From a checkpoint of a small transformer trained on Wikipedia: 11 layers, 2.58M parameters.
Each number is 128 + 32 x the weight over the matrix's rms, rounded and kept within 0 to 255. Layers, rows and columns count from 0.

# layer 8 attention query, 128x128, rms 0.0589, rows 31,63-65,96-97, columns 64-127
[[ 98 114 133 132 129 147  87 145 115 186   7 118 108 145 130 103  96 117 131 141 170 145 106 155 168 114 130 118  73  40 125  74 148 172 159 160 106  80 143 147 117  63 182 193 163 131 119 127 150 124 138  44 150 187 149 126 137 115 179  77 104  75 140  94]
 [163 122  38 178 140 138 147  94 110 137 148 156 125 162 157 109  64  90 110 128 197 220 142 162 148  91 174 103 117 138  71 105 100 112 111 135 154 145 119 212  98  95 145 158 105 141  32 172 169 129 168 143 155 171  95  80  53  72 176 121 100  99 126 159]
 [183  93 126 148 122 169 144 135  83 118 146 159 157 209 125 151  99 144 157 127 131 145 182 146  33  92 145 134 133 146 147 123  68  95 127 151 174 117 150 168 159 149 130 196 162 174 185 178 129 126 125 151 158 129 112 107 149 130 179 126 142 127 131  95]
 [118 113 102 126 125 143 163 136 119  90 122 135 104  86  97  98 171 111 117 122 105  93 130 125 128 123 143 143 121 166 151 125  96 116 143 143 123 128 126 143 144 144 127 110 131 162 156 140 106 141 115 173 135 124 107 128 170 192 132 117 131 109 129 109]
 [125 112 121 123 130 148 132 124 139 129 154 117 129 128 152 125 157 137 103 144  98 138 112 141 135 132 144 179 120 121 104 144 105 128 144 103 159 109 107 108 103 105 136 127 136 117 140 124 129 120 124 126 155 166 133 107 143 114  89 133 133 149 106 140]
 [140 115 110  98 144  94 151 126 169 141 167 114 136  92 102  98 145 130 174 132 133 139 103 128 120 140 173 134 139 114 112 146  99 127 143 138 112 126  88 136 133 132 139 112 131 112 127 113 108 158 128 139 147 130 132 141 150 145 101 132 135 114 110 119]]
# layer 8 attention key, 64x128, rms 0.0665, rows 31-33, columns 64-127
[[146 170 156 132 141 173 115  71  99 125 167  62  90 174 126 197 113 145 166 157 132  94 111 175 131 125 105 105  94  47 122 121  89 108 138 130 178  69 139 137 190 107  83 141 100 149  89  92 153 199  84  77 109  69 129 116 109  96 156 174  81 158 119 114]
 [121 140 147 146 165 112  88 150 115 148 135 150 105 127 112 123 157 147 147  92 121  96 132 100 157 122 159 146 138 128 118 143 129 142 105 143 101 126 117 123 138 110  70  92 107 131 109 109 111 115 102 121 138 170 123 126 113 135 131 193 143 174 149 128]
 [161 135 125 146  93 138 148  85 120  83 139 134 111  87 129 155  90 146 105 126 174 136 159 147 143 143 111 145 122 141 112 107 154 124 152 128 117 109 120 113 118  91 112 130 118  54 119 140 159 167 187 120  82 109 119 131 118 146  99 143 123 108  91  95]]
# layer 8 attention value, 64x128, rms 0.0565, rows 0-31, columns 64-127
[[151 128 206 109 143 126 107 127 102 150 126 153 132  91 131  93  96 134  74  86 147 161  79 178  75 137 115 167 115 173 125 141  79 112 146  99 119 200 135 137 162 114 213 140 124 143 110 160 164 155 148 140 130  72 163 144 131  85 110 169  83 145 138 131]
 [ 82 129  97 101 132 156  88  94 128 108 176 128 108 118 172  60 122 183 141 163 174 146 116 130 124  96 123  36 118  94 119 173 179 245 134 148 110 153 131 155  81 197 188 131  94 116 129 109  98 149  78  87 145 141 109 120 190 113 115 121 137 156 159 104]
 [129  96  72 150  41 124 136  67 140 168 164  74 130 159  87 132 104 117  75 140  83 110 128 158 141 157  92 101 157 100 195  26 105 149 150 144  61 146  91 135 174 126 104 156 130  90  76 123  86 133 134 130 180 151 155 129 203 127 178 135 157 116 186 158]
 [189  67 116 127  95 166 116 154  94  70 113 146 194 197 108  84 109 131 103 117 111  55 138  99  92 119  83 121 160 142 181 118 126 137 121 120 138 120  76 143 131 171 128 175  97 167 142  50 122 112 166 172 113 102 141 104  87 120 182 110 171  56 159 122]
 [133 213 103 157  95 134 183 133 143 141  84 145 143  89 109 197  97 123 144 112 177 116 109 101 115  58 132  78  99 120 174 120  98 141 150 136  79 123  94 123 126  55 173 186 103 141 140 105 127 128  82 122 166  98 149 136 129 132 101 143  89 114 120 176]
 [140 115  70  75 107 210 123 112 125 113 134  58  87 106 108 143 121 149 146  96  88 142 111 159 175  94  75 157 185 137 149 133 143 179 115 148 161 136 166 109  96 189  78  93 134 170 134 128 174 155  75 118 120 136 131  85 128 116 105 179 129 136 170 121]
 [ 94 150 163 142 104 133 176 165 141 109 145 220  64 136 188  95 112 129 159 142 131 141 125  47 108 201 160 103 101  93 119  93 130 131 152 106 110 135  87  96  93 165  98 129 122 157 107  56 160 119  67 130  95 101 171 110 116 166 196 100 145 142  98 137]
 [171 144 143  97 102 129 137 169 124 180 131 202 123 129 124  85 112  86 157 144 167 119 107 168 122 161  31 175 143 141 107  74 131 135  94 168 132 191 112  94  57 151 111 196 163  82 106 131 164  98 148  75 122 159 174  83 117 156 153 131 116 122 143 171]
 [134 183 126 137 122 167  84  95  88 114 127 154 109 109 185 141 126  65 130 118  78 143  89 145 147 122 119 161 156 123 130 144 171 122 118 119 118  63 139 144 143 154 151 157 113 131 110  90 140 108 135  92 148 207 168 160 165 142 135  98 126 144 138 144]
 [175  89 120 159 146 168 170 119 100 139 165 147 128 196 119 171 173 141 130  92  85 163 150 174 159 163 160 161  94 157 117 139 119 146  89  94 105 160 127 156  91 105 142  78 175 143 128 150 130 111 152 161 123 122 131 157 182  97 140 135  97 159 127 176]
 [185 154 112 143  97  99  55 118 224  99  91 146 147 120 116  93  86 140 118 161  97 161 147 191 196 109 130 118 137 159 115 178  71 141 109 144 197  81 121 125 125 146 111 144  95 155 179 151 148 117 131 110 187  91 181 147 165 115 124 121 157 134 107 174]
 [ 94 151 179 150 120 147  79 111 170 104 167 122 180 164 110 139 134 108 136 107 163 129 115 198 126 183 144  80  86 128  90 153 148 139 137 123  86 158 139 154 154 139 141 140 147 109  85 145 132  97 131 140 129 148 160 106  69 134  93 119 129  93 136  85]
 [122 107 116 153 118  72 178  69 107 164 171 123 147 130  99 108 103 100  84  91 135 125 180 150 135 141 149  78 145 170  79  87 145 162 124 111  75 123 181  80 139  88 116 176 161 123 160  92 162 120 159  97 103 103 124  49 132 141 144 123 111 176  95 100]
 [153 119  83 194 125 123 117  90 142 121 103 164 120  80 107  76 158 178  64 117 104 116 212  98  86 113 157 104 119 101 122 123 159 122 123 106 146  62 193  78 150  89 160 152 101 159 140 130 116 170 108  67 133  53 132 135 123 150 129 101 153  93 147  86]
 [139 104 102 115  99 132 123  71 152 146 165 141 136 163 143  86  83 124  93 124 183 104 123  80  95 119 132 156  99 108 113 172 121 171 111 174 105 166 109 172 114 111 113 105 144 166 116 113 130 173 151 104 116 118 162 117 135 129 104 155 109 166  97 163]
 [126 112 122  59 101 164  78 131 163 167 131 181 170 108  84 168 146 128 108 138 163  91  57  94 149 113 133  96 119 157 120 132 124  78 126  93 136 109 133  77 180 137  93 124 100  99 152 100 117  90 121 140  93 183  90 172 170  50  96 120 101 190 178  90]
 [151  93 193 100 169  92 159 124 146  59  80 117 159 141 116 139 117 181 130 153 110  81 143 119 124 118 204 145 168 115 153  90 112 159 147 121 122 114 151  97  95 178 151 121 149 132 133 173 154 138 130  97 184 110 119  70 125 167 126 159  87 134 137 122]
 [ 93 154 137 155 175  98  92  88 110 148 120 128 113 172 107 119 119 112  93 120 181 177  83  83 154 140 125 151  67 106 195 142  50 131 101 163 151 144 185  46 114 126 166 162 144  90 103  77 176 141 111 184 108 118 151 123 134 110 125 139 129 147 103 162]
 [123 144 114  66 143  89 120 103 179  98 127  81 104 100 148 124 116 174  84  80 141 169 139 103 115 198 150  89 167  83 166 177 102 114 140 181 100 104  50 116 109 146  73 158  29 166 143 103 104 138 136 118 105 120 131 120 116 182 120 133 145  54 121 162]
 [104 100 108 162 124 102  95 158 101  92 132  76 181 131 166 143  95 139 124  67 160 167 131 167 139 131 140 188  95 106 106 128 123 181 171 137 118  97  54 101 121 140 143 123 183 140 152  30 120 126 118 156 127 100 149 143 127 160 112 130 176 133 100 115]
 [177 128  88  85 137 164  72 131 133 115 188 153 118  98 169 161 127 111 140 136 107 152  85  77  86 127 102 116 172  93 114 101 103 164 128 126  81 140 156 114 130  77 109 135 152 143 117 131 122 103 125 141 169  98 107 103 137 133 146 140 111 129 161 131]
 [102  77 116  90 137  81 119 135 156  99 129 155 112 137 133 100 116 161 166  81  68 150 116 142  60 128  70 146 114 139  99 124 131  98 135 100 143 198 161  93 136 195 114 149 132 120 116 116  73 182 139 139 157 161 164 161 184 112 127 117 118  75 134  70]
 [115 126 119  96 112 113 167 146  92 116 195 116  99 123 116 178 169 159 140 155  91  87 169 129 176 143 175 145  45 113 113  98 103 119 165 103 165 143 153 106 109 121 194 133 132  75 130 123  97 110 138  49 127 104 172 165 122 122 128 124  58 127 137 142]
 [144 108 134  78  79 125 102 105  65 100  81 111 168 144  64 124 116 148 119 128 126 103 127  97  49 159 128 176 156 142  48 141 124 148 145 131 105 157 109 124  89 104 149 121  94  57 157  76 136  80 102 138 123  83 115 147 178  92 165 113  77 106 108 157]
 [ 77 110 117 144 128 150  80 130 131 113 180 131  82 208 124 168 157 116 120  96 179 153 131 100 148 119 123 123 122 147 107 139  85  95 161  97 151 138  97 102 156 159 136 103 168  99 123 123 138 168 123 157 143  96 110 145 161  84 182  94 123  47 157 180]
 [102  90 147 133 111 148 129 125 167 129  96 119 182 117 137 137  79 135 135 141 142 209 113 118  88 119 177 146 115 134 140 123 114 132 115  79  43  86  89 128 104 141 154 122 141  93 188 106  54  82  79 158  93 164 170  89 152 150 103  78 125 168 148 145]
 [ 92 167 128 132 154 183 117 157  97 120 173 105 177 146 141  77 129 125 136 147 186 144 137 137 142 114 145 177 142 145 128 145 121 142 170 106 108  92  74 102  45 147  99 165  94 122 121 130 164 127 123 145  82 138 108  90  91 114 126 134 191  60 159 129]
 [ 47 109 101 103  88 130 114 163 163 143 108 124  98 144 125  89 158 134 155 163 145 137 114 128 102 106 105 137 159 143 164  90  76 123 142 145 139 199 166  86  86  86 129 167 148 116 142 146 136 114 159 107 185 120 120 150 142 150 129 146 131  80 107 162]
 [168  89 106  85 133 122 187 131 158 111  99 152 175  95 115  94 114 126 125 113 161 132  98 196 193 119 106 150 101 142 125 177 112  95 137  80 142 142 123 141 195 153 108 119 115 101 160 123 108 170 138  74 130 156 117  86 123 109 188 116  70 134 135 130]
 [148 120 164  89 102 165  91 163 176 140 140 160 159 136 113 147 158 183 158 118 137 164 137 103  51 149 153 132 140 121 148 134 163 156 108 139 160 171 130  71 175 157 161 155 122 138 182 149 117 111 203 141 136 110 128 178 128 156 164 114  74 193 110  96]
 [173 167 201 109 110 123 116 133 178 127 145  42 154 109 148 146 154 112 105 121 126 145 127 109 161  75 144  98  67 174 146  85 146 139 126 110 116 128 115 109 117 178 105 113  93 195 121 133 138 116  73 105 104 157 159 104 150 122 143 184 104 106 160 119]
 [ 90 100  88 157 139 158 146 171 154 121 132 151 128 138  89 146 130 118 115 136 159 145 122  82  82 142 127 136 118 123 128  89  53 133 173 119 148 137 145 172 124 135 138 143 144 131 167 210  78 105  84  98 131 128 126 165 104 146 140 143 102 130  52 117]]
# layer 8 attention output (transposed), 128x128, rms 0.0757, rows 0-63, columns 64-127
[[ 74 108 119 139  59 117 138 131 143  79 120 105 121 183 101 185  81  89  85 133  61 120 126  77 171 141 125 174 130 120  88 114 145 106 119 100 134  89 104  91 113 143  73 131  99 130 110  81 102 110  96 122 141 142 124 165 164  82 178 122 132 138  90 122]
 [105 131  59 134 158 122 167 170 115  75 115 107 122  60 115 127 119 168 132  86 156 110 128 146 141 147  88 104  65 139 163 118  83  87 252  75  99 164 155 165 106 112 133 146 126 107 118 126 139 144 127 159 173 218 187 129 109 160  92 192 134  86  89 161]
 [157 132  79  68 122  46 141  98 124 133 195  96 175 154 107  89  90 162 132 144 137 161  82 133 114 109 144 120 113 133  95 153 111 138 178  51 118 164 188 104 128 127  91  95  98 114 202 187 146 171 105  80 123 166 126 103 107 122  90 111 151 172 140 158]
 [101 179 147 166 126  80 126  85 164 215 102 166 109 169 118 116  69  65 147 158 105 167  83 139 107  92 107 130 110 126 152  57 159  87 118  72 135  69 118 208 149 129 168  94 119 119 145 145 134 140 116 102 143  37 204 134  82 136 135 157 165 105  86 157]
 [149  82 146 104 128 215 124 157 142 146 122 128 132 115 134 101 101 159  81 108 111 205 147 101  94 119 101 126 109 102 102 169  94 147 108 127  86 222 127 160 175 120  90 145 143 138 165 149 137 185 129 121 147 109 128 122 128 117 174 137 170  97  89 132]
 [106 165 133  99 226 157 152 149 145 113 133 135 133 150  86 114 124 138  86 104 165 116 112  84 119 169 141 152 122 154 169 115 136  99 103 123  73 160 115 131 161 160 135 114  71 127 131 121 120 127 138 134 197 123 124 136  91 136 168 138 190 107 167 179]
 [149 174 136 144  65 167 143  84  75 121 139 173 193 177 120 124 146 155 148  98 161 141 129 121 164  78 125 154 126 189 173  94 125 135 134 126 163 132 125 118 137  69  79 128 146 130 121 128 133 135  94 128 170  74 146  74  90 153 144 120 135 114 122  69]
 [103  97 115 133 149 107 133 134 114 145 142 131 159 160 123  76  93 176 170 132 115 166 126 135  93 131 212 182 144 134  62  96 126 172 116 113 160 138 144 173 158  96 145 155  76 169 106  77 150 133 129 128 102 178 140 209 105 106 168 187 184 111 112 111]
 [147  66 114 120 167 125 145 166  74 165 126 143 165 121 128 123 113  84 153  89 151  58 190 160  97 160 156  92 153 197 135  97  45 138  98 148 109 113 117  90  44 114 198 134  90 144  99  62 136 124 152 159 128 118 173 121 146 152 162 157 118 134 152 170]
 [110 101 108 137  85 141 114  89 125 135 113 104 164  84 153 122 114 103 150  91 125 188 121 148 141  89 110 132 143 100 123 117 146 136 169 187 142 108  86 115  98 130 167 133 182 192 152 105 102 122 190 118 105 153  88 116 134 160  93 143 116 137 163 143]
 [145  45 161 145 130 129 131 132 130 111 163 110 133 147 163  74  72 123 104 137 152 136  91 134 175 126 130 215 171 115 150 120 119  80 136 211 132 150 108  88  67 159 177 103 101  87 129 107 121 131 137 131  73 125  98 111 153 148 158 156 118 112  95 163]
 [ 75 122 122 121 149 165 158 144 132 112 124 125  89 126 138 121 198 111 148 131  91 102 111 119 149 121 153 115 166 111 206 111  98 149 158 113 151 102 165  87 125 125 161 150  98 122 128 112 106 167  78 136 105 119 196 122 176 161 110 140 126 137 110  99]
 [218  98 125 141  94 127 160 175 127 148 170 108 155  71 181 151 151 127 137 101 143 132 152 107 105 114 144 102 157 140 150 124 119 130 123 143 100 141 101 110 154  72 100 126 146 104  97 207 167 108 147 162 103 157 173 109 125  70 141  99 148 146  91 113]
 [122 182 166 119 136 101 104 131 117 161 146 103 105 110 139 152  77  92 118 131 199 169 127  76 163 121 100  92 156 123 146 167 128 103 104 139 119 139 123 158 126 118 111 179 154 107  77 144 113 130 158  94 168  98  65 125 158 135 189 119 121 166 192 119]
 [103 139 149  91 105 145 153 132  89 138 126 147 109 112 138 169 132 178 100 156 121 170 123  77  94 120 109 179 154  67 127 167 101 152 114 119 145 124 157 100 131 115 150 125 153  97 116 110  95  84 122 153 128 136  81 123 109 123 123 104 101 132  94  85]
 [109 175 131 174 157 105 161 168 116  88 182  89  65 117 130 134 162 117 154 152 140  89 114 161 137 104 139 120 120 146  66  90 165  96 134 117 125 112 115 121 131 114 126 211 113  97 117  99 151 141  72 123  89 150 109  98 162 148 102  95  73 133  82 111]
 [103 164  93 115  88 116 131 168  86 233 119 127 161 131  87 138  98 124 154 106 138 136 129 127 129 137 108 123 149 216 147 105 131 118 142 102 106 108 126 107 165 127 159 159 118 149 165 154 104 159 122 166 183 167 186 107 105 129 161 126 148 116 179 127]
 [174  40 168  84  51 144 137 120 164 147 100 135 149 122 119 106 119  92 145 161 149 128 128 124  91  83 138 144 174 118 212 167 149 108  96 114 139 134 156 120 106 146  98  88  81  92  91 124 137 176 189  86 145 129 145  99 132  98  90 120 114 197 133 165]
 [202 123 151 124 136 123 117  65 118 168 201 160 162 119  84 157 112 108 168 132 140  84 139  79 111  79  86  80 130 178 121  80 130 146  62 138 162 141 120 131 128  77 131 121 124 155 138 155 108 179 184 123  87  34 121 176 173 104 196 158 150 142 109 112]
 [ 73 110 112 150 185 135  93 131 145 135 137 194  98 110  79 169 196  78 102 135 120  71  99 125 127  85 106  81 155 176 183 139  59 152  99 154 131 100 164  85 112 129  63 128 105  65 127 109 122  96 155 157 115 121 144 126 129 102 177 123 191 116 145 152]
 [107 159 165  93 158  84 174 168 102 133 134 198  94 153 148 115 160 180 129 121 140 112 114 126 118 130 147  80 142 121  93 123  92 104 184 118 148 100 103 106 104 124 116 137  72 130 176  94 129 147 100 133 105 156 152 178 101  71  68 101 169 141  78  96]
 [131 182 151 153 117  79 155 152 147 103 155 129 109 178 143 100 110 131  83  74  71 125 170 143 126 155  74 132 125 147 142  95 160 118  62 129 130 119  82 151 100 101 123 106 148 129 138  68 112 117 113  73 156 113 157 112 106 114 140 144 169  92 117 132]
 [116  73 103 144 148 129 159 112  83 134 109 184 132 131 125 114 248  82  71 124 103 139 102 116 192 108 102 157 115 111 178 111 157 159 187 158 132 149 177 144 134 153 131 175 140 118 118 137 112  94 140 141 112 157 162 110 163 133 148 153 133 117 117 142]
 [106 178 121 123  97 202  87 130  96  87 133 121 118 142 165 118 168 131 203 120 141 118  94 163 155  71 163  92 177 172 145 140 179 126 155  80 140 139 138 107 133 134  79 110 181 152 154 108 109  57 135 174 184 134 178 130 119 122 135 106 122 160 149 123]
 [134 194 127 144 105 155 143 101  75 181  78 183 164 177 180 121 123  57 131 153 138 183 144 172 110 105 118 161 136 104 142 135 163 134 102 103 180  86 129 128  72 109 157 123  95 168  64 132 104 181  85 119  89 165 176  74  95 120 119 132 139 107 164 122]
 [105 130 159 149 100 133 118 160 144 105 156 111 156 135 156 162 147 116 112  80 128 139 139 113 151 142 122 105 135  92 129 175 122 130  97 128 129 177 143 115 145 175  74 134 134  99 125  93 190  82  77 107 110 159  67  90 110 141 158 109 160 125 142 139]
 [122 168 121  80 160 196 129  17 180  63 112  61  98 118 154  83 133 118 190 110 188 120 158 107  44 149 129  92 112 140 146 152 143 131 179 124  97 118 120  70 169  87  73 104 108 116 148 137 152 109  89 167 130 141 113  80 141 117 166 189 124 141  99  84]
 [138 132 131 164 117  73  94  88 138 108 131 129 132  58 148 155  85 114 169 137 122  45  91  80  98 147  90 122 119 115 115 149 165 100 130  97 169  85  96 146  97 146 148  85 166 147 124 121 130 120 163 153 122 130 152 141 132 109 164  89 131 115 131  78]
 [146 157 157 181  82  98 142 172 105 122 113 166 140 109 151 114 121 162 136 162  84 119 106  66  78 118 178 137  99 121 151 120 103  91  90 152 164  83 144 139 104 164  92 120 139  67 121 144 108 114 139 129  84 133 110 123 183 143 135 122 119 143 192 178]
 [142 136 142  72  90 149  82 154 107 137 140 137 161 171 109 112  77 110 126  93 125  85 106 139 112 158 141 126 139 120 139  92  85 143 103  87 181 160  95 157 142 156  78 161  75 134 124  93 104 127 116 149 145  72  89 125 118 125 120  47 104 137 115 170]
 [191 119 175 101 132  86 159 171 179  82 146 102  69 119 167 110 147  70 136 120 152 105 133 125 112 100 161 128  98 118 110 153 120 107 103 126 117 115 136 104 185 161 212 141 160 117 159 100 111 174 108 117 177 109 196  83 174 121  70 154 147 165 133 131]
 [ 86 137 150 172 144 164 124 151 121 113  70 100 148 101 135 133 155 158 142 126 154 168 148 127 118 123  99 151  89 106 130 125 134 181 130 137 110 108 136  93 143 106 151 122 126 125 129 120  87 140 169 123 104 138 106  86 161 140 131  62 134  77  84 128]
 [156 173  55 158 182 134 202 109 120 125 142 127 118  95 123 123 200 120 143 174 119  80 159 104 114 145 152  94 134 153 128 161 132 135 153 105 103 118 119  96 215 133 131 162 157 124 174 115 100 104 116  95 111 163 130 151 101 163 102 125 109 101 136 117]
 [148 162 149 110 180 125 124 145 122 189  88 125 137 179 139 191 134  83 107 128  37 140 100 176  76 141 108 109 171 204  86  49 143 133 108  77 159  77  82  79 149 133 182  88 132 137 159 132 100 176 155 161 123 110  83 196  88 122 144 124 120 172  79 124]
 [100 161 132 154  99 163 127 164 136  79  80 125 120  70 121 151  85  41 130 175 139 111 136 144  92 170 140 138 109 140 144 159 125  91 113 152 113  97 157 128 169 129 175 136 148  93  56 157 122 142 143 138 137 134  95 161 122  68 138 148 136 159  53  87]
 [118 172  87  92 157  52 118 144 109 136  83 127 110  51 102 186 115 117 197 164  96 169 190 171  78 180  88 129  85 168  99  89 175 113  98 159 104 149 144  98 116 126 170 135 154 131  84  88 150 142  71 135 137 171 168 143 100  64  94 155 157 146  72  95]
 [143 127  98 116  96  97  94 151  99 133 142 104 124 126 154 189 107  70 128 176 156  14 171 132 165 189  94 152 107 101 151 156 131 100  89 142 154 136  80 138 100  91 158  97 160  97 118 107 142  86 152 106 128  61 133 123 112 154 142 104  89 164 135 117]
 [ 93 103 161 155 160 126 104 157 111 188 122 142 108 141 112 165 140 176 115 137 108 112 136 176 166 112 136 133 199  57 170 144 101 112  93 157 111 105 140 118 111  82 151 118 208  77 145 106  99  89 165 172 136 134  65 136 147 107  98  94 122 125  87 189]
 [145 134 105 141 125 135 107 112 156  98 118 112 129  85 134 175  97 166 110 163 101 153 210 125 106 135 117 161 151 127 103 122 131 151 126 167 140 214  86 134  78 156 186 110 117 106 131 163 101  81 121 115  91 128  85 180 163  74 151 136 125 169 114 131]
 [ 97 142 122 122  83 154 179 185 143 129 109 159 123 124 162 161 181  56 121 110 110 135 156 135  92 131 128 134 130  70 133 163 140 103 178 110 119 115  90  92  92 145 142 127 112 105 125 144  91 114 105 177 164 162  99  57 149 132  91 112 115 151 130 155]
 [188 168 146 182 176 100  81 124 138 123 129 164 133 137 139 176 135 152 157 153 116 105  96 135 157 139  89 115 147 140  99 123  93 103 112  92 138 132 111  73 150 113 131  75 120 117 157 116 120 117 142 115 133 118 108 116 165 134 119 147 176 109 144 160]
 [100 141  95 167 174 179 115 138 146 154 133 121 147 131 113  94 122 129 142 170 104 120 136 125 109 184 139 120 115 110 123  94 155 174 148 162 117 237 136 147 151 134  65 183 154  59  98  98 130 145 153 153 143  84 118  74 101  88 167 180 145  85 100  87]
 [141 149  75 132 127 115 117 127  78 180 112 131 115 156 133 208 179 141 121  88 124 115 166 148  69 132  51 115  87  72 140  91 165 135 155 110 104  61 137 177 143  78 144 109 111 153  90 120  96 111 122 157 143 174 206 178 140 131 143 163 121 133 127  85]
 [164  99 121 128 124  78 121 129  96 109 126 149 139 112 209 194  80 118 161 121 147 177 201  87 129 102 110 179 119 106  93 149  49  78  97 114 177  92 129 131  93 203 113 130  89 125 118 106 112  59 117 128 176 131  97 150 149  80 156 154 144 132 121 181]
 [108 130 168  72 128 162 115 111 189 142 121 117 174 155 136  98 150 118 137 150 170 142 112 172 150 137 149 171  79 131 101 162 147 115 173 143 138 160 144 114 119 202 174 109  81 180 139 128  98 129 124 126 160 139 126 176 121 114 109 140 154 106  99 141]
 [115 174 129  99  88 117 139  86 124 139 123 158 197 151 130 122 187 137 165  89 150  77 133 164 110 164 137 174  76 163 130  90 133 120 170 177 163 134 157 110  98 208 185 102  97 158 154  89 125  80 101 185  81  67 115 146 168 158  58 114 120 152 144 127]
 [ 95 138  77 122 139 180 106 111 150  71 127 118 161  97 117 110 178 126 154 116 159  67 156 169 178 143 138 139  90 171 146 104 113 149 171 203 132 165 119  61 143 144 129 150  96 133 144 110 147 166 108 183 204 147 177 135 137  79  86 182 187 125 146 142]
 [149 198 195  91  30 119 101 153 172  96 101 127 145 161  92  81 121 132 131  80 204 141 129 136 103 196 168 149  67 134 161 144 145 134  99  95  82 160 129 199 123 139 116 117 159 200 131 196 141 139 174 103 124  94 156  58 103 169 111 122 171  70 163 187]
 [138 106 119 125 186 166 107 109 126 140 103 150 139 127 128  65 100 111  64  67 140 133 121  88 129 179 187 168  99  66 129 124 144 108 130 197  70 135  66 179 151 122 119 150 149 177  81  98  75  96  78 144 116 132 181 187 194 147 174 146 112  97 161  73]
 [ 95 118 101 121 107 159 106 154 116 128  75 136 139 106 208 139 176  75  80 110 106  73 150 121 144 109 150 110 151  97  62 132  86 170 136 154  79  88 121 186 128 135 118 167 136 174 145 146 103 157  87 104 117 108 124 157 104 121 144 119 145 120 131  77]
 [115 173  93 120 188 175 135 213 123  85 102 144 107 162 130 122 111 103 120 172  94 120 152 173 111 130 134 117 140  92  80 132  81  95 178  69  69 132 118  99 168 162 103 123 130  89 165 122 166  67  56 127 166 153 128 165 107 115 162  91 144 129 105  77]
 [ 93 149 114 102 100 114 154 168 100 153 150 119 140 122 154 115  83 163 162 122  83 140 117 130 157 199 132 116  96 144 177 161 123 111 168 137 117 162 132 138 116 174 144 110  93 138 143 156 173 113 118 156 124  98  95 101 147 123 106 146  85  88 133  77]
 [136 164  40 165 123  94  96 109 155 123 123  68 138  72  80 170 165 120 173 115  65 121 152 153 124 113 131 110 133 137 181 125 137 104 122  92 101 175 180 114 162 189 159 158 139 146 152 192 124  86 146 148 105  96 111 145 126  98 129 182  91 160 166 134]
 [137 119 156 124 129 192  86 133 139 175 121 135 134 145 161 146 178 127 151 176 168 141 122 122 128 141 150  90 173 104  67 157 105 170 160 163 131 125 104 112 151  99 207 159  98 156 109 163 130  79  84 174  93 167 143 170 140 134 121 124 115 185 151 124]
 [141 120 149 155 105 111  94 114 149  97  95 148  86 127 132 118  95 127 155  69 142 120 135 158  81 162 117 119  99  92 132 153 145 196 117  83 107 142 124 113 155 142 117 160 170 141 139 150 109 133  86 114  56 113  63 150 116 107 110 106 177 175 141 110]
 [144 129 136  60 164  72 129 159 161 140 125 151  86 161  91 169 126 124 128 135 124  89 174 120  78 156  93  54 117  98 143 186 109 133 136 132 127 149 110 111 179 124 146 129 114 162 111 176 129 169 110 114  94  99 148 132 110 170 177 187 161 102 104  90]
 [139 104 120 160 142 161  92 136 125  88 128  67 189 108 118 132 122 119  89 137  92 105  95 161 128 157 192 149  98 144 102  57 122 137 101 171 104 100 106 141 167 106  85 150 148 139  92 123 139 113 193  78  98 118 138 111  79 115  91 123 146 140 132  79]
 [106 214 144  94 142 191  97 129 138 184 123 114  62 151  83  62 145 138 152 118 165  63 164 176  99 114 164 167 116 185 136 109 126 137 123 125 147 138 110  74 139 132 100 179 120 117 108 171 183 166 192 134 137  84 150 119 126 124 161 137 132 117  93 107]
 [169 114 145 144  50  96 178 155 109 105 176 151 122 101 139 138 149 127 127 134  88 178 120 155 122 141 134 128  96 107 169  99  92 143 140  88 116 110  68 133 128 146 134 138 146 133 111 102 100 104 131 103 147 113 179 145 141 157 148 127 136 117 116  96]
 [130 166 125  93 144 136  90 147 116 135 102 176 140 156 144 196 194 138 104 117 129 139 194 104 129  77 111 145 189 106 139 192 129 124  70 124  87 167 114 152 108 148 113 127 130 131 114 175 133 180  97 121 114 144 128 109 152 138 127 158 175 170 142 116]
 [ 96 109 119 114 158 166 115 111 114  78 146 137 119 121 141 153 161 137  52  86 126 120 188 157 122 123 144 177 157 213 184 130 118 141 144  64 150 131 139 152 119 112 138 104 114 153  82 111 148 162 140 117 212 129 154 164 165 159  79 100 109 108  98  81]
 [ 71 157  81 145 142  98 109 105 117 115 154 136  76  94 144 174 185 132 187  88 134 139 173 135 189  99 128 141  92 122 129 190 215 100 145 118 102 102 107 122  95 102 144 130 116 150 105 123 144 152 101 123 179 200 112 131  80 157 151 141 121 129 152  97]
 [136 141 108 108 157 156 138  93 119 100 126 141 156  94 165 119 127 164 138 146 114 104 149  67 147 182 151 115 140 130 102 156 119 122 125 193  90 144 126 119 139  94 118 165 109 155 119 142 120 153  91 172 125 144 207 159 194 123 162 106 153  95 104 144]
 [152 111 174 102 188 146 129 113 112  56  49 168  80 178 153 124 111 148 153 139 154 107 118 171 148 139 135 125 151  80 123 157 136 130 160 114 158 199 132 118 106 125 181 140  50 170 140 101 174 135  82 120 135 126 120 138 156  91 126 127 124 183 149 120]]